Weights of a small transformer language model.
Size: 9 layers, MLP 128 SwiGLU.
Architecture: LayerNorm before each block, no position embeddings, biases, tied embeddings, ALiBi.
Training: a variant of Muon for these matrices, 138M tokens.
Each number is 128 + 32 x the weight over its row's rms, rounded and kept within 0 to 255. Layers, rows and columns count from 0. Numbers have three digits each. The size before them is the row's rms in percent of the matrix's.

# o: layer 3 attention output (transposed), 64x64, rms 0.151, rows 14-63, columns 0-31
# v: layer 3 attention value, 64x64, rms 0.166, rows 15-63, columns 0-31
# q: layer 3 attention query, 64x64, rms 0.152, rows 32-63, columns 0-31
# k: layer 3 attention key, 64x64, rms 0.141, rows 32-63, columns 0-31
# gate: layer 3 MLP gate, 128x64, rms 0.13, rows 0-65, columns 0-31
# up: layer 3 MLP up, 128x64, rms 0.172, rows 0-65, columns 0-31
# down: layer 3 MLP down (transposed), 128x64, rms 0.118, rows 0-64, columns 0-31
o14 132:157116081084146124148131134127120149153117203137144081071169081094157168076145092132147115149181
v15 136:138206088078132104160116127101103114119141183160085161145170141156118133113154119161161134121078
o15 137:075086158140104105125113156129103151111153057110159145162123130108118104134134117080117161077141
v16 137:138147116098130140172128093060086192087140181121125081158090157150108108080098115157088159122139
o16 140:114145153098099063147138096154139140127113064150155119131160127130133146137171145085121105118149
v17 125:137104084176094080111146074134126145149110173202133139169123133164079069144189152139140123137111
o17 123:138154160139124143136148201149113195223129099115099118113129163091073186112081118074146126088094
v18 114:157149165101129146129143126105090159124156176089154192124099167159155149134109137141145104125124
o18 126:111108104154138114130103110155138117128138094196127127137201096103123076103103107177082162137169
v19 106:127133099229133119122134078140179148174120135134166121090167162119054117168151094142089134183097
o19 119:159140140118115095149112141135108150117138153074123104104174124136130143174076160086152099168081
v20 114:123083119123179150164141096136144131130121131139116140098162128090121122148254106110119098076145
o20 119:084145077150122160082136180126099159082187203140098120085089132115175165133124146128187174163093
v21 115:179165117188099101082162100128123110150069130199105121132115097137096124123069128105112068186166
o21 124:094117161136119138217100191132145154155153151076139143128129103168146132122125115131088069107060
v22 128:108113113133130136177149146167152167120110133125110108151087126117078116098168099171125217189105
o22 118:177122165055175093072088100136147096189165124166122107094140118153101189144113166087180129092181
v23 116:133078196162080125094124123103163103129122186145122209187123107155098135141165134113120119129134
o23 123:134139098109116079122207169136107145175137132162107112051132174087102157081097127178138118099124
v24 123:137070139141135195165104082158164132139099150121116149127152135134070125142135162111118109137112
o24 135:148142148163137098127129169107105045107219152095113147097103121130119105136115138138229163150114
v25 112:139112129089138134093113057109080089139129159092124174159165145153142112162121091108146057096193
o25 126:091184118194146107079161188134143168088103129153164150112068154100115102075155151142149173099072
v26 124:138130091136083118104107159143198138118145151085135171102181135221094103151097144124124114123104
o26 122:189097152168122101117130129124119114142194123142182122161057131062118144149074131089127172137140
v27 121:096118182157124143148168126093108122122087104082166075073135140124123239162139165162104137143060
o27 131:151139119102138157139098101121118111098160153150130156145158051100122029136131110162154093188187
v28 124:175171114133111137124147137104172135113120044107094066101159122145097145095105102099136156175196
o28 132:128096129111139124102140113149145162136113149102196102173136100106144120144135205112098116141093
v29 106:113171095183128178146119141142099165134149121144104118113116152109094168112131176094119099159097
o29 113:118140141068127115166146133130086070120138136082125123164153043140095124106144138127109138157157
v30 123:156126165132134164093136175162133132117110163144120191116146077072126120123142143130148148150091
o30 144:084097116109115129129168124110107105142187052076127129111136163138109058134109143122147111096135
v31 138:105052101105133074123173104152136151096115149091087128161203145157167112087137154145101125131155
o31 127:108134114183160114086070132166075125137174071116191130156120147106109157113117126076143148140098
q32 080:091098075166139175114137186107154117096147119140089118171155125107180120088153144201153110103156
k32 097:061139156081131076124147141096173147139128148168158074168090098069144067098135076160165130118098
q33 067:175092178121155125118131130106098143075125127168078119155107172160057075154126148121145087165161
k33 091:185084141131144090108076054095098068111128057121123165143117108145065146138159124092169067156127
q34 089:100138103119105219136173080120108156126125107119101140144131150074145109142150106088182113137182
k34 103:068169134180101145127123170091123130100155134124093071132130140093147152157107120070125144179156
q35 061:134148102141148149078088144131109173146137081158100110110171101105157154120121132139110147077149
k35 080:126166132143112154107096144153070101138088133190169103104134123125169123105078126095118078098063
q36 059:136117148121166107116117088145133100063172141093100154164071095115117095176141131075090184130098
k36 078:081134054131127092076138112135077092101130091063105142150082108096127079143173147067129108113122
q37 082:111101114070079118116094126081129148130080129100103116087134104108148097137190136107105106162177
k37 102:134160119185121107170113153122097148125145105126142096100117168121115093102206111127120141146216
q38 070:156123134113096169164122119158173163150129093125130050165085172149115095191111157114156123158180
k38 097:171120141106140151117113073182197144110146088118152079134095115138094130210113142091093102162165
q39 086:138147134111099184138178143159117159160138083137082152137178192112071081142098139123142126187159
k39 099:139070127143159137171129144148093109099101051146127159196157183122125150163096130111154142146129
q40 079:110065141110139101128104084109110129083131098137154125119180099151135155125073107117036060160118
k40 103:162119145137118089162112137140110142130110139131115143144140133117143155171133164132078065146152
q41 075:160112156163123120118150155154152141127111090139124082189131154117106139053089157106124140120082
k41 088:136162140069087153154145126129197128159127123125138103188161173141180103133111146096119097106071
q42 069:128129068182142088148096147124064058164129105133158175169148076096185103138103142135133131163144
k42 095:063134044076111154106137129109185192127130126118119175190099124094135118056143088150103127115147
q43 069:153171103114151117162156098183139219128159170114184176134079091121194155058137123124103127143105
k43 069:133110122136153144105136154177111112159137173113086162175151134147095175084142100109074092093181
q44 076:109182113187141128106086142158156114112158118120205135181126108086133161094140095106105153102098
k44 094:150178123118114112140140132182173160152106134133110141131137113080098136119148105092098078125121
q45 074:150119201128102081144144106132097163127106141087121099140123104119108094109099136156129143119089
k45 081:058135115105103181136177128148130127134166117106201195133148126125122125129082120111163139114084
q46 068:116161157131134034122118118127123160094096108071156117132081091135093154102134159125090127119110
k46 077:108100113098158124101134047087112167086148101127169157127125081099132120165121116123119116085160
q47 067:157081158166161146116093079137101090132123077151141068145104108138144139131130115131127125109177
k47 078:181119122108107110107079120110155154182087143171145145127119130107178165081154120078101120100148
q48 076:114153126087136108139086074124159146068046114152090084101164120133113152139185116167123097097083
k48 089:173127092203106138164151151147128113073117111125125105070129139095132122162184089115186057108111
q49 069:111092171133156089124114116128164187120162110125112164160113141173136162114118122117143163134092
k49 082:105109092075093138095118120145140146162102123123146118145129171100091119117142160119150107145120
q50 083:142151131112149094038112136147132137113145143072176112103118054153105159091125082110100144125103
k50 107:138145100109127109103123116143087155111175102102123117117157084143141137126100125125124109154173
q51 068:118102131139136108141127182122116088136173124212126138073171120111086107158131114083086091115135
k51 074:104136105123125072124127125123061159083098099103127165118111125134077206130118092160140109091143
q52 081:156151158064078163137107061117159081110135113123131100129160173105149133129209163102186126123175
k52 096:150153172178118094142118122051163130119104094146130070120144127135122176131176169076158155151163
q53 075:104157154194141053071111081151136111163193153082127129142176112134133130120158096173180185149191
k53 077:105131118114163195133172134154110177173101142160179104113142150104146129078093129168119167153128
q54 068:081169161111165083115109098136136127160087153071153155190094118146087140097130128133078087130111
k54 060:152139086126138129146121161193111155190065138071118110148126083118132063122066114169122159158125
q55 078:075150135161084138103125152108177167083156164145172145119088114090140128110106132107159135109099
k55 078:136162118102112128118172074157182153094166158116174095137128082149080088104103093118118091108191
q56 067:136087141070115114120129055106166162103114128135131084103110129184100100097105146142101079139130
k56 087:174104138158139122128126110158199135087101129090186121129133088155130148103160153141138117128172
q57 075:123112058164167091147159071177068073153169122085087174106176132067175135141118147152123110191137
k57 091:025066085169081128136137102087066126122158127124122157150113219142161131143110114135131133148167
q58 079:134176105121081142117121097155107151118109124125089105074178103138090121155170110126155147162135
k58 085:170117132171149120122131143111033111069148141148125117098117124169129147172140134133130133147114
q59 082:064143142122117112055077127109116123079154132104127096173117072121115106103167112115121163164105
k59 070:091125094093116164112113146136057158101109109112116124172134094109125185165182122106171094133064
q60 075:163129140076111091148146168113117119121129112159119112112140128087083094156165114124143099182117
k60 089:132162135090102093144132134161085075091148090091093161113129120164104118159178142125101049144102
q61 075:112140110095084143111090089153164054169135131080134117110120052141075146117203116128128137091152
k61 082:157155085112125122153131158151050113182104128109105076098122123081101137053120155131116125118116
q62 078:107133070209160146115122214101170104137167105141162178164074130150158157106085149142135181096145
k62 085:129135116107159187096153172178168158178160133107135113096117121111090083097099183117100168138075
q63 086:156116125178185129069079163140150186158082165158105145111084134179129183083126091134109125116123
k63 093:133140131081125119106057108185138145196132141139128155058169147093152110127111137121142112119176
v32 064:052120154059142143146125100129156117136102125124155094115120091162137110116154113149103118195118
o32 051:156119152099137130088130126101122168087109133114155111134127099177032101152178129124044114103090
v33 062:187203149098154126107175140190175101143061118138090098096173099109144120160166159086099117100124
o33 062:080095113145086110133102099141148122103220167081193136127127084120124134101137117206091118148128
v34 056:159123107159179110129124159135123068100068152124113097126198144141123110127141129105112142103211
o34 065:069140121153113101121105125121108114102179114112115161128113125108108113126179123153156185157092
v35 059:151147105093159120126102120092150139150161130099186165144137201143154143163126136135119090152109
o35 054:106126165129131160122174142174076164177073166151071120142112092113095098114131103118104158116106
v36 064:157101096150231122166183095112102116127143140068170111114085100144092165105087164097104168138163
o36 056:136147128154101177156123157112117077149062115133103156162158167115119098127142130151107096064086
v37 064:131086108141058108172134111159100136105078089114130120176161126143130148152137109144224145163118
o37 071:135117146170174114080094139155118082190153134151088115112164124184146149115107118136067123124150
v38 057:134160126076184064134153135092120117154097107156128176139120091083102098111162096152173089107090
o38 055:112132132095105145144129106167124095096175143146138069144148112112106132184114117051097114156155
v39 073:147108060147121108158063165216112128112176142152105104170115118109126192102145147129124098096093
o39 058:112176135157126163150168082113164078073106160087153134128170138105191097142150170157180143154107
v40 072:148107107098149193142190088144158127157161082096129171164114117157077113142152095141149138109112
o40 074:108131119092164115099112156097071125042079132147147152135178133147096121141140131102040067166077
v41 072:144117121135154115136090097107035100125124114099063146079111130082179134126131212221083108092178
o41 055:089120128138104136125118145130170114192129103131168154199180099167156172099054140069151151127093
v42 066:174120123150100160116136080156103149081132144130125130130101175147094141158136132209127145100149
o42 074:111134112198179092093104167140137064151168082118131123136193057114177130117171163148111136111132
v43 075:100156130053086109149150209106082097120187175115143106153130145093138125127120127201117099106156
o43 067:150096135122160166091120094114150141167095142203106110088165158160161135145111148093134147119112
v44 070:080094132129089121032183159129139107151140184124121097142123134124165092092138119112113115146138
o44 071:169128163102137141140101053114136099116096142073084105128114123143113172125158163153144100115123
v45 068:116124128157101106102161134139230093102160129114147150102110153130183083104104130169069127122110
o45 054:121148114143154133176113138113080119158086083135126156162148116127172158112107149163183142164162
v46 069:110128140116113119106140148231112171135131083096111091115138136055153103138110179124184099191122
o46 061:151126181177106165195082112092183106116165174160132170134113121171117133118170091133087140085176
v47 061:193122117102152119097126102082062204164142085126149187129132089115154101131094128161156128120069
o47 051:082151152108131116101115137166148109117131190151134109094120139161068173151172175128118079098176
v48 075:189087122185137117143140172183157094113165160111111171071137100126140173164132194159117117083122
o48 078:054148131182107119179084113141118109179098100111201123149153129128143142110138137145126124141079
v49 064:074196108172173123168160056069086147147151152107164100144115104105124093119135191141151117105168
o49 053:158151175078118156087146127167138095135133126159118155131134112171171112157086092147118102145144
v50 064:151102122102153136126111127180106115085140123112153129095117109112129211144125208213091106116169
o50 071:079167120186091135083110119146107137178137123087125176145146103118117109141158085122121130097085
v51 064:099141162231115097158120086149124107146144151116124151153127115121100107173144164181174117173120
o51 063:139133108100142088122132065189097066107117085110183104128150099121103136094145153117095185099162
v52 071:085110151162190119114148107152146196124168138069113139125127103086161124090126143119090073131162
o52 048:169145118068081126124119113113178121148109147143114132043203151177088151143112147189094163096117
v53 064:202154146098136165128181097134110095129108100142147137129197167162103202144133126105084171170074
o53 055:086114110097167142154070139124122052157164143073152162138111047122149097130121111158113126110119
v54 068:175107104129132113141079118082071129131207090122082141124102138127096151127175224138111133099131
o54 053:080144115125148136136136119126158108099103132186173124098187115123187139116145044150167107154158
v55 075:196172123175113121192137108178101124096148099102131173091147195185148176095094109075162107113104
o55 071:137100109130163130153144147107116101135121112148130112156108093128117119154099192163119172084138
v56 064:136135153130094112135125068117129111089174103101129138140165161103178133109168106161118148100169
o56 061:138141101145112137132089140124164123117163155094140104109158081085115151125110152130171176133135
v57 066:203087124151194129152087140224169066113095160129143086098151134169139138139148126109132097131134
o57 065:065138111160121090142126129149094124151139083106153167153160119104145144106112100154057161114104
v58 066:107182153161067101101044139127113163139116154121116135033144110075119121129095165096107132109174
o58 055:086121131132177109092164114156098096127192106128160172166102127148118127141167105193172124125099
v59 097:141127102080051163073111106098172156110117074171136103174091111118111093140149130109148096162153
o59 062:136121193104144132130147160087109153106151155125106137096122137180081086169150083117100113130121
v60 080:076050098077124158114120117149079067115073155150146155117098102146123136130132094136092147085042
o60 074:118193132109136084153143109134136115059094128107144125142143137098077084159144180071122087169116
v61 065:110148127116112145109111115077128095122154124149143094149120154143140165212138046118140108112147
o61 046:107132142142155125122148156163091136093125073119131186107147122056080114125148124144163096120085
v62 079:213112128185126117158109158212124157134109182119107110088181169140165156176093122171156141128134
o62 074:074160089191129165146134140115129139106170087110175140142103115088159152088180165150144179113109
v63 054:102140131164147085077171108199132135134138170154132123199094117101132104114127089145147095095157
o63 056:176153130116102132167100120095152162090075157098138133133114103113123148126173160062134183169139
gate0 088:141121150156118191117104139115109146137100086154144124188098119128108076128109095146062138129154
up0 101:106167123090123141113145100092121138147167189089175095100065147138145187128119097135140102135095
down0 073:167140086117137131153141141066124148105072160142136107117096185105158142138135177153184117119112
gate1 087:133136148142178101128128154144063167086131173148146144103134085122157133113094106202123167131149
up1 098:160128152108144137179125116124116143172140102104219162109141130120146145149137140125093078110109
down1 069:120118126141107172162144106080115116193079094094154149143103127106168160094116147170163124091119
gate2 155:133125096163120136110144159054082168201202109148123162126055117123159068117143123071083095150164
up2 112:115085107143100127133148136124133161119156125216156132056158129181107074085123178117136185092146
down2 113:176097124102177140105120128144073112159078127093138109119042112172157183108122106128112103165171
gate3 084:108144096141093096117165134137124219128153157126163109158107183111156131079116109178113160084130
up3 092:180173117078136107097156135156137161131151137208154156140199146112121113158119120114129095105124
down3 083:137166097163112130124107145107104081170140153119186166188148077100189185145133130127192123148114
gate4 091:117175113156154164169103147118128097140183102149107181063129116092123174099157153124109110131139
up4 096:115176113160120128111106123184129140082207121117075147082097154172142129106112125138115124063082
down4 095:124108129133105111134145118114138151052127154193143168128154183079089151158090113051156131139069
gate5 073:199150101091097136165100132115120156129114076158188099153083125109102143122052093119145127112137
up5 094:121182085099116085181097109125172158138148102120138128152158122126119082124150191128063164095165
down5 104:063116080163205127106134150166128092124178147094157079137102081095145149107089157169146131102140
gate6 092:099173128176130162169124151210164099128073055107094181146135144074155142116101130126110114151174
up6 092:077148116138184129116087143134176096153150076159160132078061136145132141101103175095132112181136
down6 088:165109135098144128098156133118168142104138088141190161149107115173076097074156129148200126116152
gate7 090:096140141142087091164136140146128136075144092121053113141131120219197092127107117134142148092124
up7 089:097104146200107120079140123143134158159135132119103092111142143167181126176108112131121114142107
down7 067:094138176151101062074112120176130141099168124093114143109134070182129114159117100098101123115117
gate8 100:196117187095116111167099118071115097087133128136075094077138134183081067132153114114115135102108
up8 096:165085127162144112154102142123140178140162122074142085118124070160128100084082116120109168126118
down8 121:154099145119129133129159123115113097115096148178165168140173167117107147150165168103099101102081
gate9 077:139143104140150113091119127107073146152136078147162071075126122160123123128151135160114110125173
up9 104:149191139074153163147080134132114116096086154083147162143142117130115103195159166089148092112093
down9 097:157118060118124109133140119194099156127154140157091126069134159048128112148076156116162175146166
gate10 079:092107156082114091117144111087184154146098105111103056093152152147098203060119129139153152146118
up10 090:103085059131141076104149164073125132154117168110135075097101178170174143160147134165150116098125
down10 077:152138153118152048132112126139080104111164130123148114095126112153087056097149141147089098128140
gate11 079:166130151156098146098122149163133119141132119151048094033171092122101089158107140116124119135067
up11 101:132126141141112156179147159138182101189137159083171130102125118155099126158131128191124100162143
down11 105:086147101196131136119115124199110091116160112118149160155147085061201099103093133122141145164095
gate12 154:075143122095090152151117183133101189100177092147169109095122114096157107143130100102093116145179
up12 107:134157078122104175131130165127134138091119136143177140118160088109179123163127136116181072113211
down12 097:143139089125134155141140130101135148182162111119134103146153105135221153080079125197114200110081
gate13 078:149131056108147135090131128146115126107119139112138076099083137101163114183083110137131150187120
up13 102:139127180061141134135142160105120117116132137175108160134125173136118140052091132141114072166092
down13 116:116121131108118163125172169059136155140162170204119122129139144179132156136178100114148131113161
gate14 148:081163159161112136141167102114110142157096174121130185069130154172130105167094115125086154172176
up14 123:113192137096186105183152130165176182109110084138104126132132106166140119085126102124138129153098
down14 148:144099119109122155118092129147123151148135143094135135191089104079152091159139155037147143134178
gate15 164:094100141102136123148145137177115089084170191144121149173100124105130124133076148128104076143121
up15 111:158133151104138066155103162099117116151090176045085187128176126136102157140150112159089159138164
down15 123:099113099150177160051097149155142085133135090147154132180089106114092048077112102125103076083127
gate16 081:152132139175194137101112119211141175127117115137178096151107174053148147141166098133172156109116
up16 091:114134111128147127077143135151133131064086133172116136133158159136143106116119161150094083091125
down16 084:080149073165158138121134131163113079167119119110169118144143105085181137120131192185151164110106
gate17 100:146107152120125217149067188133159175110125091121088131147108165185146164129131080131101106085130
up17 088:121114088153142183129125130106147152188101102168138121112170122150084151101111129147081129123091
down17 092:040167123139163098088105155112101134160158123119104118147101116143111119202135099086095179139132
gate18 092:128182116123084112150163141080142132138155174128120139089080134114145138169068193166103121135147
up18 107:107097135176113172064133130211199121192086130147118130106098094109108100128119128106160130100115
down18 137:144147063150091164104103154163123089104169157136122108096143144139147121089152205200148149075133
gate19 099:126112132115135059176111155131153135117091103128157120092103110133111155128083186125168141133114
up19 096:056094108129145164153095090114094120124143125119098147155143121107103170155102121136126130143161
down19 057:137125095131156209147132122080121134145102143147109124129110177106122162104097103115154125100148
gate20 102:147111088160106164147125176068201139183152089161127108113173100116117173099124116160073083134114
up20 115:135117108181114096111162138139130088142162079146121130156145059065146112112118127151158137192152
down20 113:126106086165118113126121152098095088148049062126149125110113139108161111066148106157093141117104
gate21 165:101167150093152133180221148129182159131159097151132150110190137156139147180120165130129135126094
up21 099:066126112125156111113103177091108126136081151148149222092114140174133153117127093098166090147123
down21 116:127129134168100180134099167144084135083176138135151123130115145072130106151099125046122117154166
gate22 083:113076168115107131135153170077101198162201079107145101160089121074117130119126073104162149123116
up22 094:095111114171095106136137090182092097159178102068147176121113101137145142087101073069144159090139
down22 094:096124146162125105123121163172113087171182089075170107132136101154124115127153044148092136124128
gate23 089:093145116143146102133146174082218090061152093164120148118128116152148142121168175173111171178149
up23 107:153075143104123174184109131144189098090155092030152115081125120102125174092118135099131151143103
down23 091:138126143140162135196099112147176096089148088134147129087161130058198125117095191188130147112181
gate24 084:095102103145159113105073178142169106137132115097173141140160048133150108114123110094119104134102
up24 092:107103141077058128126112142172158145114118097114141142076126067109151127122147163137143118088162
down24 086:162154166072154103111152144122139184120110140094077165130114100158076105134125168117114128124116
gate25 088:144178147108152122144123152136175120173122115147114137126165143137072127096122077141216147170164
up25 091:136145079094164160142087128096158123132160108173124139066135190119091140117128108148161087142121
down25 064:090148116135118098086093092151122086113183110069149144131151069144090149159146101124083121148118
gate26 138:135078126137147165164140182104093155136157148145113117158104132098197137152124121122101125155119
up26 109:133129120167183123115063073160119118142053120090069136120109196154092149092140101128108138109125
down26 080:170123141127142115102093141141127114083141151026080119155096132173108153152138118089120137109154
gate27 089:141149107191132157161128092165149087126147050186124114157077136124165173164079159104164170118082
up27 090:073194162142166104039143139087146136111117117153120172174121136135113157122090158103160157134064
down27 084:180114162155193076099098165116100145135198129114145084141124112129148164126172185146119169071143
gate28 100:113128114133198111154162094124122142132142090156151105112155172055100164174112187090128122101129
up28 117:125109132125145090130190126083137118188127104144145125123155143102128136164209112155078087123138
down28 130:154119141142118143103104137117094170057151158090084119107085103164181121153130080120145103163144
gate29 084:140142081113081161161138191102121128103136134068056126096154127177177109135126153151130108165154
up29 106:117131108096139175133090135150066120124119183056058154100150098157113082097059124127160159092115
down29 075:101159132105105100108129154145137116140173137056138164121157089190116116139114124142110153143126
gate30 102:148118146150149197130126115127107192121098202155142117144143143113122158123159132163109150125150
up30 100:167139085141157194131113116172156167140101176171143165194101120112152127112127120156111136114094
down30 074:104138134139132153114080125141120162086174172112152148157137087112102134129165086141072144175110
gate31 128:140121115125137114130123190136142126141168145156141135178114084075176116134107095151130019170119
up31 120:147155121119140091128124125132128082129168126106138157102087153078135135081160127103083133152123
down31 101:102118126126089144099093144124109201066141105080078130109153138204101136160143088135147109154152
gate32 073:143099168097179106101132133174050167127152151107072172114140178137070086131162166098178145130127
up32 096:182156192110109189100120087100177145141067163057165103145108075117156159179094130086096109118175
down32 110:196134146083143145073180141134117158155129140141159114116142120185099094125140123179139116092172
gate33 088:143106106198090117155131151081168197120133129139170118107129133134175082143077132147113084153109
up33 102:127189095167136151058096117218107097125128215092112170142155114120153165141155097130139120133121
down33 115:050140113135090068126116106156110128122134077073149139124170086104118086100124167159140180078111
gate34 098:098164133083145135148223122146148166053129147156133155122177150139092094120186108159142117116080
up34 100:067140137158117120122138189071136138153084130179200132101090117153154103096169132177139117131133
down34 100:027141077126133050099130149144123112131133131139152113124170064140110119102156090186086145136086
gate35 093:154112155112140095204104094149127105129124102119143091172142134127135112111148129215164126170124
up35 094:106153137127112052164108139149159141101104134082091096163097160169072152094094130140183129102062
down35 081:195124140076131128129130173096142181103098148175073090095051161161091135131099127116128086173156
gate36 085:150144103176148128091128126106130119124188131130105159126147145113219103120109109211115149105103
up36 076:161123110095141160163046113141122150112127067130158102142152106121115155150142190135142092107108
down36 084:189093162070142164138132116084135202129083163191103099084131167150128158164091155126148090104148
gate37 109:156067171145096107174117101093168117128167116109088099199140135103095165139114056130130153134124
up37 093:155114131117097152106041144163105125177148140074101096160057139085154124089096184116129157132162
down37 088:114148165166127079114114158140081089113140150084111168118151097171119129090140107142117132161119
gate38 081:093109102203123143105144150156117135161112119218184144114168116068152107171145128187110096136107
up38 109:105111122098174073121075032090132102117083108143108115195129150133137184095163142131101177135091
down38 086:170135173081153097069147098141155162074131147175122112147163150168083125134166114122096121139141
gate39 134:117112135135100146166132149125156208081091072107137197139108103110159125075080138179079090154116
up39 090:081146048185138115098104136103141124152149122087153119148122109165164134174070122152112075159138
down39 142:138155112158101139149115181171129103178096093082140136143089074081134102140127129159078147140127
gate40 091:165115148134129194154147117113095135155082170149131139136111142086156136085204211158149105158116
up40 101:056110190115134126156145112188124095122144072175087173100128145147177145128138127127170114107148
down40 096:137135149137158123167133107158180101132121122075066158175127111070177128123152183173103134089167
gate41 126:062088091115096161161177167110147166134112098146141128120129135131152106138114140139079099143089
up41 114:078150086067160145123159194109148099141202087176133132111111083101126109132077107103133124148130
down41 075:155107117149083167137105160112132194167084164164151139149109126121202154117114153144125130151154
gate42 081:108084142132111151142166194083104124162218135168149146107156087172141112146085104154158183181123
up42 107:205159122116190123071132149130116146096167156161151157115138159060104158109095145134154106110137
down42 135:105154139105101120145130089133144125150046119101108113145156130130140123104144119160072148095133
gate43 081:158173079129155088163117158140158158104164111100124084133124078129182114140072119099085135130123
up43 109:179136093110117146140141124135159125168145174124159155186184123113134160168155141139111146129140
down43 105:082146103157133138095093153149128079161128115115144095100149128175157187088102149175193163080155
gate44 069:143175078128165124121107126060120150078160149174150131095099152087114147098102143088120095140182
up44 101:143122149106114103114104140128181101190177075139070120124150150159074085177019157125152130176161
down44 101:185084189080130143082154105120121155112096116166095069110125158165016087127095132120134117116145
gate45 080:121081119157147127175127116150137112141141174178074089112117163133129141155188131094128130149142
up45 097:097102123128104118090139150121203133094126118130182151163135106135095075143078129116117084145140
down45 097:169107162086145111087143155086135191107123154118125114092159144177111100147074066104096068157103
gate46 099:161082094135145146127135158167165154125170154116143149164145125164087153109148132070163130109122
up46 085:074108124171150168072112124131120126161150124172128109152115126105141127066145167132137151140126
down46 100:147156080189104190175165121168141107200127137093157136150178081138153143097132163168136144102156
gate47 087:152143168106138152131161127127173113102081133115122099125149129118154135116097152046114118138113
up47 112:119101121094162116150138145149105134118120186073172082073129121197069186144168133165132105156147
down47 130:144126151135156145076156148143096159068158121122131164086122151120049039162151089153091095168165
gate48 102:163148122104154080126128128146164089136081132113148177154105120173114127130154166111176120149080
up48 086:044151113180104109159113146143161115120097097144114158166193132065142126117057136096151116176122
down48 103:088144175099087165142140102118137158056134084105123092119150175122167121160179089127178107112144
gate49 134:085152121121145088153124135138125127175142126169144184098146166092149187101137113085075106133146
up49 112:195130162087128147142111108180173111142102112108161124116132184181119091188187101101127126148138
down49 124:101135127106105129076161129101105138135163161145157137116123057189088113082121123145136136144140
gate50 085:172065218176154155106105124133173117127108142118180122149121172157206180133110141154123127124187
up50 088:171134129100125102060148129135151127103119164159173130103109149104169084102095087131164110167177
down50 074:129155118172122123138148113153171109145127137116135148163128127087163151099130134177188129129110
gate51 099:147133150147113055161125132079174151121096162074139123227112140155073156088111150114125126165132
up51 099:092119148141061162121173122070121124150118123151053184085157112126159138168124119117146157130107
down51 124:246135178143135109125136116122108148119139095153135107099165134168147124147144131163133136133115
gate52 083:136082152097113128148127113110107104190128079130151103120134126154120154182202101142122150123097
up52 102:157092103138114111131077115115148143128143189140110087107054117140150119111175099189122159182092
down52 077:082115080122103183179129151119091155156160144158109113150111190089141113127109174138174148159098
gate53 106:134117106086092120148106153079114110111152142186156089122132050090173123110112077092161159174158
up53 112:153133137130171102091090089206137124105085129115120144136158134143101106143185143181122131129156
down53 080:126132208126112079058104075148151108140134127082113163112131111140054150153152083142102089115143
gate54 098:128073167147145130168100175106121143132191084172174106086181104097175143144132063112134121181080
up54 126:110184141113147099136169108174052099102154197097111141144141093217152151150115158121162105122176
down54 102:083132133152094107133105065139134151119141087099121134190089125074097038155126098078108133135115
gate55 085:119133119108134132180170156112060186116159173170175098087171106131149111140172092097148111152139
up55 150:191122162079110130122121112127131089127165110057075142181138092156150114143125122088141107133146
down55 117:076142138130129115149133139152156178086153137160140124121110140088102124095156066067069117151089
gate56 092:126032167110134139106069108100108152063096157050090155159130145148140126110106121167097170148114
up56 096:081086120096151177145164145132103114127091099109160116085135198101121144172137111161162169116115
down56 114:100106137138135179114095111099123131034085123076092126166093176104129123171150166127181169152148
gate57 094:140056137155111127157115142106090137110119129101145081154112079121193142118123161127071143111121
up57 096:129170125145172167191096145098185106141136114149134151085172142129081166098147086146177143149149
down57 065:170154092150140169152133150130147153137103108170122115136108170090140132140087119121151115128148
gate58 079:109114130109128111104133174096089119089158143119114123151147142142129099187140121136077109115136
up58 103:086115093135109160100124143102185151106130196118153143137122128089056154126195153121139134122140
down58 084:147123127091104176117161106114166175079112148170102153087141174138138075137121110111138133149139
gate59 106:182123156114162074129108149121122148133129113123149206147084128161089139092084172127127142098162
up59 102:132117047115119187090109137152160107128151187125092144140139182166156093099124114143067142139140
down59 120:099095134147183112126101177153133090155100114115155169140103117121069138115120163101106154068162
gate60 096:090175162166151117160122105098120095161147143129100128211111149190106128074103146107079123130161
up60 091:149157183105118093103082161091103114154104233086146145137133102175164157096151112123088125163151
down60 102:091200095124140145171131103137142129160104129115101154155083108142149177115143221160106113108120
gate61 118:143143090147143160158090171192124118135096143153110155109127148141137096113147118130143115099104
up61 105:154085106116145122079133132157045094180118126120158085111112101128121089106156111107134180160089
down61 093:141163090178107179121149160056134154096084141156157166116195154069110120128139185173122109114116
gate62 102:136152061127154150138163179113129137120139153192181165112077149040114083090161145164133119121101
up62 092:083157126146179135147121124165139083142152119160099177117158130090125108159089198112132128095115
down62 097:091139118196109173130169163153091174125077150145145182094117163082095120162126141117159126152129
gate63 122:093108162134103108145059124112140166131150118096131155174117178145143128132125145169147156170157
up63 105:165138144073160112121104136137151158174106123119132134114230124074149125143096092159148181077153
down63 105:156146143112156119105127093119168099103111101092126184134087184139176152059110214169155110097117
gate64 076:113163169197094121114167131123093088129128131174165105120104102090115120134072136199148092133153
up64 088:117128139156105170172104128168112154134089172132141171130137108168062099127127113152148046135149
down64 079:047145117203103172136108116150123102159124126108174146158121112069184139109115122154121125107127
gate65 076:095072163157174164189125149083105064128152142080114135106141161146071135158183141151159090151076
up65 108:101101153179158124113120094169148106148113174104062133073142102103153129140151131128162112166105